Part of a small language model's weights.
Size: 2 heads of 64, MLP 512 SiLU.
Architecture: no biases in attention or MLP, untied embeddings.
Training: 120M tokens, 3657 steps.
Each number is 50 + 12 x the weight over the matrix's rms, rounded and kept within 0 to 99. Layers, rows and columns count from 0.

# up: layer 4 MLP up, 512x128, rms 0.151, rows 126-131, columns 0-127
# down: layer 4 MLP down (transposed), 512x128, rms 0.137, rows 126-130, columns 0-127
up126:49 49 47 39 47 53 52 48 40 57 60 48 47 15 43 24 70 48 38 58 58 37 52 42 73 54 35 63 51 66 48 58 48 64 49 55 69 52 42 54 55 52 56 48 61 44 44 55 33 59 52 45 45 47 24 51 49 35 41 35 47 49 55 35 50 44 66 32 53 36 36 47 51 38 40 59 46 40 50 53 34 32 26 61 53 34 45 47 23 57 39 61 60 28 69 58 49 56 41 48 42 61 37 43 62 42 38 65 50 61 45 55 42 48 52 58 61 65 37 41 58 48 47 44 64 33 73 59
down126:72 52 64 56 74 46 55 52 37 44 55 54 59 44 39 56 50 57 63 40 48 54 68 36 41 35 48 56 61 47 44 42 36 41 32 45 47 42 37 42 61 58 50 55 54 70 49 48 57 60 45 53 58 39 59 61 52 53 38 62 61 52 56 46 68 41 38 60 30 68 42 54 48 52 65 52 56 55 48 25 57 53 44 63 56 47 56 58 42 47 66 41 36 72 52 44 43 59 61 49 49 31 45 34 49 52 42 56 67 42 60 49 78 43 58 44 54 59 52 50 54 47 74 42 46 28 51 45
up127:56 62 51 50 39 56 52 59 53 63 66 64 30 53 40 49 47 55 42 51 56 36 40 71 37 34 72 41 34 69 37 36 59 54 55 44 55 64 41 38 61 53 61 54 76 38 50 45 59 53 53 49 67 51 64 57 37 35 37 43 61 54 53 48 63 40 35 77 63 56 44 43 58 25 40 54 45 44 69 51 26 75 53 40 52 51 44 53 45 67 32 46 71 44 46 34 71 44 61 26 75 58 36 71 29 72 44 51 59 27 40 57 40 36 57 69 52 20 62 40 38 35 26 25 66 64 50 58
down127:42 41 54 62 65 40 53 62 54 36 50 52 62 44 43 47 67 51 54 63 50 44 40 33 61 59 40 49 64 54 52 44 76 57 35 60 33 58 52 57 54 54 39 69 42 63 46 48 37 77 80 63 58 66 41 45 74 37 68 39 37 70 47 40 62 74 48 37 38 66 61 28 52 64 46 39 62 51 41 44 69 48 48 43 53 58 62 42 37 61 43 56 56 34 76 56 31 36 39 52 35 54 72 47 45 35 51 59 70 42 71 63 52 42 34 40 41 52 33 62 62 43 65 53 47 15 48 50
up128:62 50 16 38 30 48 54 64 59 41 33 53 59 38 40 70 45 47 75 69 55 53 42 38 34 53 46 50 36 46 38 72 53 53 26 58 48 41 62 53 40 37 59 51 46 51 61 31 49 70 55 45 43 45 45 20 47 41 56 43 53 56 52 56 71 61 41 60 70 37 44 58 27 36 54 36 54 39 58 69 55 63 40 42 45 56 41 49 55 42 32 63 55 34 77 50 59 33 38 62 38 66 43 63 51 60 60 72 49 31 57 71 58 49 68 39 41 51 43 36 59 53 53 44 38 47 47 60
down128:29 56 81 80 58 62 32 57 37 57 63 64 58 50 32 71 43 43 58 58 49 61 58 50 72 47 48 54 56 48 48 64 31 48 55 37 43 73 56 52 55 51 38 42 60 46 47 60 67 31 91 44 52 72 45 70 41 52 39 69 57 75 47 35 54 45 50 69 72 74 41 50 39 59 45 54 69 41 36 41 62 66 42 55 55 56 49 61 51 53 65 62 61 57 56 46 52 45 42 31 48 27 45 37 61 69 53 50 63 44 58 40 42 32 39 54 69 47 38 64 62 44 85 40 50 64 55 59
up129:75 40 57 62 42 59 46 34 39 51 48 44 62 55 40 51 65 31 31 41 55 46 55 40 44 62 60 55 56 63 81 60 53 44 64 59 54 51 42 58 42 23 55 44 57 58 43 53 55 55 51 27 52 42 56 57 54 48 51 43 66 37 31 50 58 37 42 70 61 44 55 39 63 73 34 41 38 29 70 64 47 46 57 60 50 41 46 25 51 57 64 61 66 49 57 62 81 44 64 36 70 80 62 42 58 50 46 37 43 47 58 59 63 32 79 55 36 59 62 49 42 33 40 46 36 55 41 60
down129:22 52 45 59 26 68 51 43 48 69 50 42 53 54 44 63 63 47 41 63 63 50 47 44 43 54 61 70 55 25 47 72 47 56 60 48 85 28 48 49 45 50 46 41 42 51 60 45 71 59 48 31 32 34 59 79 20 50 41 58 60 32 71 61 42 43 31 42 69 32 38 46 52 20 62 66 57 41 46 40 29 57 62 53 50 64 53 49 54 43 33 33 57 44 53 67 41 40 57 60 29 31 44 48 61 46 59 52 66 58 36 57 46 65 61 47 46 51 40 58 42 55 52 67 41 71 45 62
up130:74 49 61 49 38 52 56 42 40 61 38 49 56 66 68 60 59 59 41 42 52 72 43 78 57 60 53 28 51 63 43 45 54 65 55 53 43 36 43 49 39 22 39 39 56 47 42 54 51 42 50 48 45 65 69 57 46 42 44 32 49 22 36 44 63 46 62 41 70 70 50 67 56 57 45 52 44 54 45 49 34 51 73 66 63 31 40 52 38 49 66 60 46 73 27 38 51 43 45 40 51 40 39 83 55 37 37 47 56 56 34 40 40 41 48 60 68 20 42 55 36 45 45 36 40 66 54 43
down130:53 52 37 58 71 60 43 40 47 34 38 42 57 48 69 29 60 35 60 66 35 62 34 66 53 57 41 11 46 45 46 52 60 59 54 57 39 53 75 38 41 24 45 40 63 57 53 49 58 38 62 46 56 47 57 45 20 36 56 63 54 54 54 23 65 60 34 63 49 70 54 35 31 45 50 61 62 54 54 43 53 55 46 69 48 61 48 22 07 53 59 53 53 31 57 63 55 36 54 51 44 48 52 57 18 57 77 17 44 26 50 29 78 49 60 60 36 70 38 51 42 56 44 67 50 36 67 59
up131:59 51 62 57 58 45 62 52 53 54 50 58 47 47 40 66 52 57 52 44 44 57 48 53 41 42 47 62 50 36 54 75 48 33 40 56 47 51 48 59 45 45 53 43 39 52 54 50 53 49 41 47 60 45 38 38 41 48 64 51 38 43 53 57 65 73 45 45 42 73 52 48 51 64 51 64 55 36 57 47 75 40 54 39 37 69 50 63 47 59 56 59 57 43 51 41 42 56 62 55 68 34 67 60 59 60 49 54 50 48 46 59 25 42 51 44 55 43 43 38 47 45 56 43 40 51 45 34